Weights of a small GPT-style language model, trained from scratch on English Wikipedia.
Size: 14 layers, width 128, 4 heads of 32 (2 for keys and values), MLP 512 SiLU, vocabulary 2423, 2.84M parameters.
Each number is 128 + 24 x the weight over its row's rms, rounded and kept within 0 to 255. Layers, rows and columns count from 0. Numbers have three digits each. The size before them is the row's rms in percent of the matrix's.

# layer 9 MLP up, 512x128, rms 0.155, rows 156-205, columns 64-127
117:131136140082168121110091112121143129139110101123128146131124179115114148139142123144123088136110136121165142156133114163138076156128132109119098151177078091120105094142133128111161119129118127
103:178131117135086139083143100137154124118123135173167154119167138111161167111121111111130144117136115056128124139138130116142117144133135079125107119103110099083147145145088136077121156145165123
114:133153111133109134156104087133124109135144110083132156113114152156144146124144170120143137111134168135092101088151138096147146132110164147144136090130126118166129114111104131126103147097149119
108:116101106108113131073140144137118155147127122116117145087157101187127140139122165145116112093126134113167149124126151114146174097128149086105132123135103121123114129111124130130134143158096123
093:140109139158103134131160143130116150099162107129191141137051144147160145097119098103136059091131115104138161128118152122126089095116147142126109119104136122114107103089124115144163136108118105
105:141152110092115117102090146107118136108126163083083106146099135135095151171124122105182108169152124087136153121097118150108139185142124115153141166101154133119110130097150105122132127106149117
089:124166106132113129142157114126173131139144155136089140165111115115115135086166134107098140126141086096079110113148125151133093143059135107119164137156126098119119074137160125142152122133151147
112:112107110127156096137112102112112164173123101143144142127126128138120127145128110169149110144135102108137119143131107120177173113130145125085112125125121108134107116133152081135127132132150083
108:083152143132104146140143129199120152136136113142128134146116137143106174105142109121075088135120105095173108118143113094122111127153163138118167124171119119102117110086131117121121116117133123
086:109122133128156159148118153118103111093110120147133131145131107158113111125119124101152105105140103136147117134125159172098112145079158097111115135146125092158135096103122121151115163094177130
111:080139110099120120095166163112102148125096118135120153113169164129142137094158126145183097111125131122143169142137119107089105112140101122140129112119148143136130133095133142123099084135136162
095:158178168135138130088159180110096095142168161093126161148105135095119085108148097156149139134104156122139125172135154116154103145129136091123139117137167124101138133135141132097193146127125105
099:171157153122120086140095162131144146119159118132127145149165120072092142143125111105120119130142069134134151138086165098140139121132148156108158152151124123104123134145123106111115152088182160
096:108174131149134122160120136106124156097174167093109144141132122135130125130115104158141093133133143106123146140140178062126102129117128126128163160096152139097113149169151180142116113155133125
092:126145158173111082112125148140150136121149094116148113176160119088154127155160110117127147095112135170122134142130151059121105103131121112112139145130116147153139156099134171133128097073125085
095:158109148116080162185133131137152191120136143112156120111116127108079127132193147122135128085115079087097141131145129139099168127132132139121166100172142114121129124123134104105168164134115101
099:119086124137141136174086185131145143131103148102157155139138095096156133115136108105148096161100130147096160161147130132121133132112107096105133124167152123112132107177191123107086147105133147
100:156091196164125152107128097155133147104149130117126149122139144144133145185128096107155148114160153122131140108144139115119119092148117132116137178150147136123115134099091066092148137113118086
106:138107165107100140164117127124103132130152084125131098120117131125093134167124179101158104132107085117100115108130146118111127130122101120160092130159103140124152120104134122089126154153112120
080:124077156113117078114145132128132148147151164093099087179108100148127150101133113119131126132124121118158123150143150100108155156112183134120123141175142083096124098110133070138111159121133122
092:141131123141153130116132116104130117131156142136133141151120142099131112145119156101110096122114120173098146146140174126134113109084137109169123131163118151136114170120130093163120127136142114
110:102128131136178138117121110125159100127114149108120166126152139121106108155124147140134104139173103120171166094113113095165097124123169133102151113143146129128128139159085156106130139117131066
088:148099138094110135106109129136118166129111114161171133128152082121155148144081147093102110098143117152117110131145140104122102138164124112128156106137083175152144115127192108121142104105142105
105:167142146080147141113110137121088157109142109117122124128131140112106153139139135138144129089092096100175139103093098165166119162102157085111165113113118106163113120094121137118147153135140128
106:109133151133158134138125131173121104113163116137132139075138152140123106139108134107145174125158137173127151119148159157103174145112112149111150110098103138134104114156167142084139113135111167
097:101134143122127073104141105146171139124114128130156132165137152106103097140123126162130148099125111111183128161140155105117145157130166147128123156138153112117105138123090148167156110103128122
101:127113115137152115142122127119166129136121141118150123124144154176122120114152118114092151147143111078100100136129143140107151127118162096126111144162103121119125160121140086084107129121147136
114:153126152146146110118146098041101142118132140125158097152119115114116110132099131126150100137148102121174154173154099110173169132164112092116098122105124151177146094139125145141105142149139136
101:160144091114144150156092149150120118121149119167108150149139127114131134125120131111109100148147154126137070117130135093140146126148132140108170132117109146131128048156135169122108137107128122
093:169111100136189093131097112162125139169132104148156137120127098146137120110120099153109078098113107129127157129175150122127133101147108122163144112199123131098121142139121091114110122159131143
101:109131122107148146121136144139112128164131127137100110154113162160122169089198132130099164080116142078147124144093145113151125148075143142097128123133143154113129110125090105111154156161134141
079:081105110120117122155085133141128142150128113128093134080124130143122141119078117090132135137136160086172128119160169107161150164096107090123131127126139140109100118123150125120149165120134093
097:131170093148116087111131169150137166132156149096093105147102119113171150149133152155119112177098146143104134139144144143121088143145104136105159130147121110105092136159192157114130123112086116
106:149149141132135154139099175113116107089167171127146135081171130111118161144144096115103128169129187092116107126122125128094140092122168134113114143142138114134093119106105118135179125115134134
107:159106170131134185124148174115112101105084191128150116102135081155146158176113103135159112122101138108125138073147146103117071170139110131119161138095134106160137147115130128149085103091115135
103:060142124111097111106136106114122096126129167127107103145117117149149138123087171108110129140148098128127112119136161146153099132094096130127149156137093154149139186122179187134103160070130160
099:148116153089138109131062125138130162091125135098143141095149137126148131120146131108124127110120098130134142209075157119170135116126124094119149109157100125145074129150105140108111131114132149
113:129117149110108169113083129124113148171107115119127119138103077117152126121120130105143116152110111149122164127119152088161152088111124151152127119098082109179124115117122170195121094117117161
108:133140081120136120144103116073149157150150125108158105143099123088113157104152148110113168115120119131147148141122148085134174126090167161149133135136129127155105106156139133157163146079110141
100:158118131156141109137113145118129122101099115170129145185161130139085115149141131082135120155164095092093133137137148101136151148114108137097160140109139119093124119122120088099128144153133128
104:140124113133150106090113065098170151142170096156169145127138117106127136135133133107113142139132071066110125132174117106113148117104125125092138165124120123078080103141063133080140125127142088
095:107138116152108137122107170141137123140127121144119125137108078133142140126161119142153125125160141162087119140067128132117089118155119143077181133137127119163123112131150108166118122170105102
102:118139113108132117120101095145132123135117138177144114171118167130140140089097144100154108160160112133128116114112109108146099125099137076137182138091132141162116119167116133143140166098147145
100:102109145160133106155163137094094126125124131154121151165107093140105133118104141161120129087122164130134110166131135116145086135164141079139128117177101120088151155091113142131135113113161154
099:155109097141114115193110073118143157146085175128138107136165117116109121161156089144112101096113158129147122149119148148138140152078120114117132153140136112138109079136127129141179128136136143
099:104148146091109126123148143115083154122142093117136157155113072146138144087127127135133118162100139094102129130126151108141156140156127100136156153095132097154120149126179071141127105117119060
094:130104172184128092140140136147146092116138121149118157112141087124156111114141154121138087138117106099118122154125142145120120179135130118178100130145137073170112065138118114103100123158083131
110:147153152156130151186126111139139133131137098109100154148144161161092115117139141102181101112161118129120133107148144127114148127154132133147163125128139161101147129158139115171186117148122126
092:148114096170154108151096143110144119154110144126086126113109134105100159153113118036124117109133101102111101165156185144152109143132137147117139133106099080112126133115164118118133103149101110
098:107128133112162159100111128123167139144144141130154166141136101116104123117129093101091126121126164109103098171114139109149093132092145121104134123136162176132131077125140171141138088096139127
# layer 9 MLP down (transposed), 512x128, rms 0.149, rows 156-205, columns 64-127
108:114167143113114083131122153148138131127116143102135132122108178117148125162099093132134132097120109121137164116130114169082173125178132130121066145124098160146128128116142169143132091080131170
103:129142138104150134158143107086171125097146157128082127119145112154092142129149138168145137124119152170101161123124109155106126115095135165077169106158142131191146166155162122105120115130134142
120:121122140120171104113144150144124173140151084141142126181145136099086107125083105142142112136126120152147133064089138154137121172125130117141132159115105141093130110168147144140153166110128119
095:151170156152152125098130172115112111124130142166153111142102126120142103156114101118119165144139105164112099164070145132096127131138106150172137113109147163136113129173137111120161129112143092
090:145111153160151147147105149124123127130159139157118138167133151143099132143093169154137164164161116130118140138113092120130122107088148101139114135124128137087146160126137114131102128120108129
095:120156132178103178163170127135146100155118135138113138087126124107114171150113113086106140085149129133090087087169119149134154146129101146119110134172132152134133078126103129148118137148159149
092:119090123145122122111103128128125147132131106098140145118116136161094118135129130162177101110128150172126135115100142075124121136153146099123168119072149183149138161092090139135111173101094100
119:115121152129131163122139119133112148097089142113164162152165113151114114163153137173131145127096143136176156180111091136120140113127116131131137137170151133126136124162134139109095155174131087
104:133096136099137116111157159146120166120114090114117118128117135130173138117141151108129144146137187118117122073139176164136100150110121130087143140136091119124143152147108143133139120139140106
090:099137141122089124157131101120129103150156088083139085145167116088108133149117120167111151092092129134165113170101150106089133135139123168128087146135140140106128079149128085155124154139162099
094:150137108105145089120116140163107146114154146132130093136087124138127121190082142168129126147087131106105144142093131147144148140081116117130121149160126143134124137130129163157083176116091117
084:131117145125118123131154097159141126126116146152134153082128142116136140129119126131130151159121122117128141047172080165120147130133125143111106106104114138160099119083150114152136153124098121
084:122108135133119097146149098153113111126155152158110116115108141140153169120115122140124146124111110123147139192124136159118154087097120113123157125119117168131153148130091126133155082154102133
104:142131141112113139122120124101107124167116108114120159094131114139106136136154122110091127087094152107103072139101102113154147130160077176135126126108115138136095143144148094155127112164168132
086:126087117089116153174150151103111137136123164135131155090086106110122145135142130118151127111137119119145153168107128125136131162154151120114122114154124137126123138150130134111098141151160171
094:109133088099145119131109126130131128125125126143145169153110120145205100105147131144169144185149163131145106155117147135127123117123126137148145154101141099161158104147150109157130151125108105
111:112106144162157134088093118112148103151072139143131116145122107111140150092133136105102100120157160120105147148141097119109135081152120143106171121124118128105111108106101164157120168116134085
080:088166100123155117132105138094130154141115153131160150149145100135144126121130136115125116132130128105107142065134151128158124171128097114086132126097081107154119107136161180120108134118118156
105:104126113117143121076133143094093134111131101147138101140155157125144178090168075168139098116138151119143128152143152115144111126149125116133113125126155096143122141127145121112140123196157172
095:134124123154137134123139102093098125099145086121159137119096102123102142126166143080113120110114137160154145136176104106130135108157162155130156063124144115111129136139091118081170144123168126
082:140120118091129162146123149147108093133094127150121141096142150125093104107125098106141127175129115126136156122103047176120135146116130105101115099117126095189129107104122098086153093135166103
115:123089171118138135088172179135125083120129122083095117120107105117110132109132140154158115152142136124119062117147153130145117148125100187149123138179086123152129111114134108129122136116110160
091:083073159111154097093105115163127141090116142163119121113095143117151122118117133146152127127080162082127133152113147165118149079123145136080127139148122104145151138149127137098119133131130158
105:143104106127109127153146114167141114136139127121160105072117146136095125124142096173122153119135191175109177159143189148105159108125149166130145147170125108116089140181154142096130135101144120
115:095060176103098118117120137151126140128139093144106088134111129147100131100122141178124107126109123148127116123138155121088127093136132156083146126156105119112089144111122105148153137152131141
095:164117110140130148166137153113092105139142117129088108136118117132148159120145125127119144188088141152100131174136109139106134135149115104116117124120139173127134116112114141136121117160120152
093:124164129134132141103125106133125154178127103186142141143100124135118175118130147121132098125122132168126196135089110105155124133150101096080168140091152114182155123114157117111182117129110110
111:158137115127116079101149179115137147120117102135123145107139132143140138141153161115145091084132130117150168141080093128139140149159119131123110137127187159104180118137137122143137099166142127
102:117125152065154126131118136119110129100132140142128112144117176116142093139099128149165197122132094128155137148079104144151131116128134141158148156131150132111102133104156143095128138122124136
087:132105134114116163122158112107136140104113132096131146104112092141108116123092154099095152169147102099141154079120100148096114105122103125130106142077150128150151138118178136166126116135113113
097:180118128129148117125127150138126134098129115115147104173122171114160125149065101120095134115111189120130130182163107135082130113154166122103119136140117116102100142157062131101108163114113120
085:160169160123061112101129131164109153136144120116138121110117144145160139081150135139099098123151128152091161091149105097151115123107101126143136111124137102080161126137125140140111161118138131
100:114112136131165152112158167144104136115131166107096134122140079106127100154136140120118148129136108120116169149139133130129161126119123150160143133145183143144150138127119104141124115182115114
095:097163120159120134136141143142181176131115132149157154156121154160129086102087145116156125081123123148118180088141128127160126149148112095121170153104104099147119133140125088140089133101083115
105:116141098106161145125083150119126095137115105169106107135184167116135140156155155155134144111098138124141146195097138141146122106128105104102113084114099142139159129099155089089125121158190127
103:168126132144091149139174133155151136186105136155138133105106125143106113135091123136152133105164088128122107132105156123126183162156145132122150128156173182108149132105137111155168125131156086
092:118112092124119106122107124193075123110104075141075124152126160123117147120104135156129097130118161109129107207144180137144087141134113165151115126105144145135126152115106127130145151090130151
107:104105113144097124157169154129150140114099175132093127147134151121109077108146135133137102089122112139142135109122109109102094084090121119091174134133131146123139086143160096134093134100128108
109:140074108150104118126142129085139111098105135155113160162123116129138108136129115150147154143105131156150067158147097153083141156130121101121104135109139140128135177149096093164092117162139072
106:105138151168159099154166121175130151124174098100143123161137140162183132112140147090109078172126129103142130118098101119115100091115131103148147127105099133100091142122154137137144092118120074
097:115156104124078127158198101095080146098145132092138104083186105143139150131155111142133105115132157184113164106074161113128079140152116147129135095153150124128105126132165161138089106108102131
097:143093133145124150156117138169180126117158132135151140096138148095121119115128071087131166164099129115124116125145157109122175133122153153130115132100130127072101135125167169085151188136108158
099:097159131125125137123124121148142125097122064114128159120130127102123099158140122112127134137105142130112099113121169143123100142150164163151090124118107176152131119095131148127135102104139134
089:134119140131093140105124130155128098111179152111106120125134124107115092127123129119136127148131106117135151203093149125135147118115129126127147134116147144153105092146110091143108113120115134
100:137134110146135105087129169135102126054151072111100108108154116146153106139097169142115128133106115136104149158114147126110166145120091123148137165136108148129124118159121117150077104106118101
109:099118100142127120121108155132112145068160162119139143068085136108124142158185139132089110159106142160122145136133154145128134134144083139143119140147099121105137175131137122145144129102146135
091:147146111083142133112086148124156112120135112142127076153140164149108100158108067119129124117129144125125115108110118146125104139122120128138126195121112174157173149164157126128154106096145133
108:101150178153144135150143153131081075151137150107131123158163103147115118093111119114167066078147109119123086098124135129087080147127117154100137100139147110133125109116119133109162147112127133
095:130115088108093117162131133132119161119141112119136179112143129152146114187088134111113120105149146120078103159164137124143163125141175114132105131115167139149106141141142112100100122192095156
100:166081146108150102154128153115103131161099143114112131087100095132130131126119151144089158117130137150144146088162196135136146126145146122068135114133143137121136152073156147106141138160098130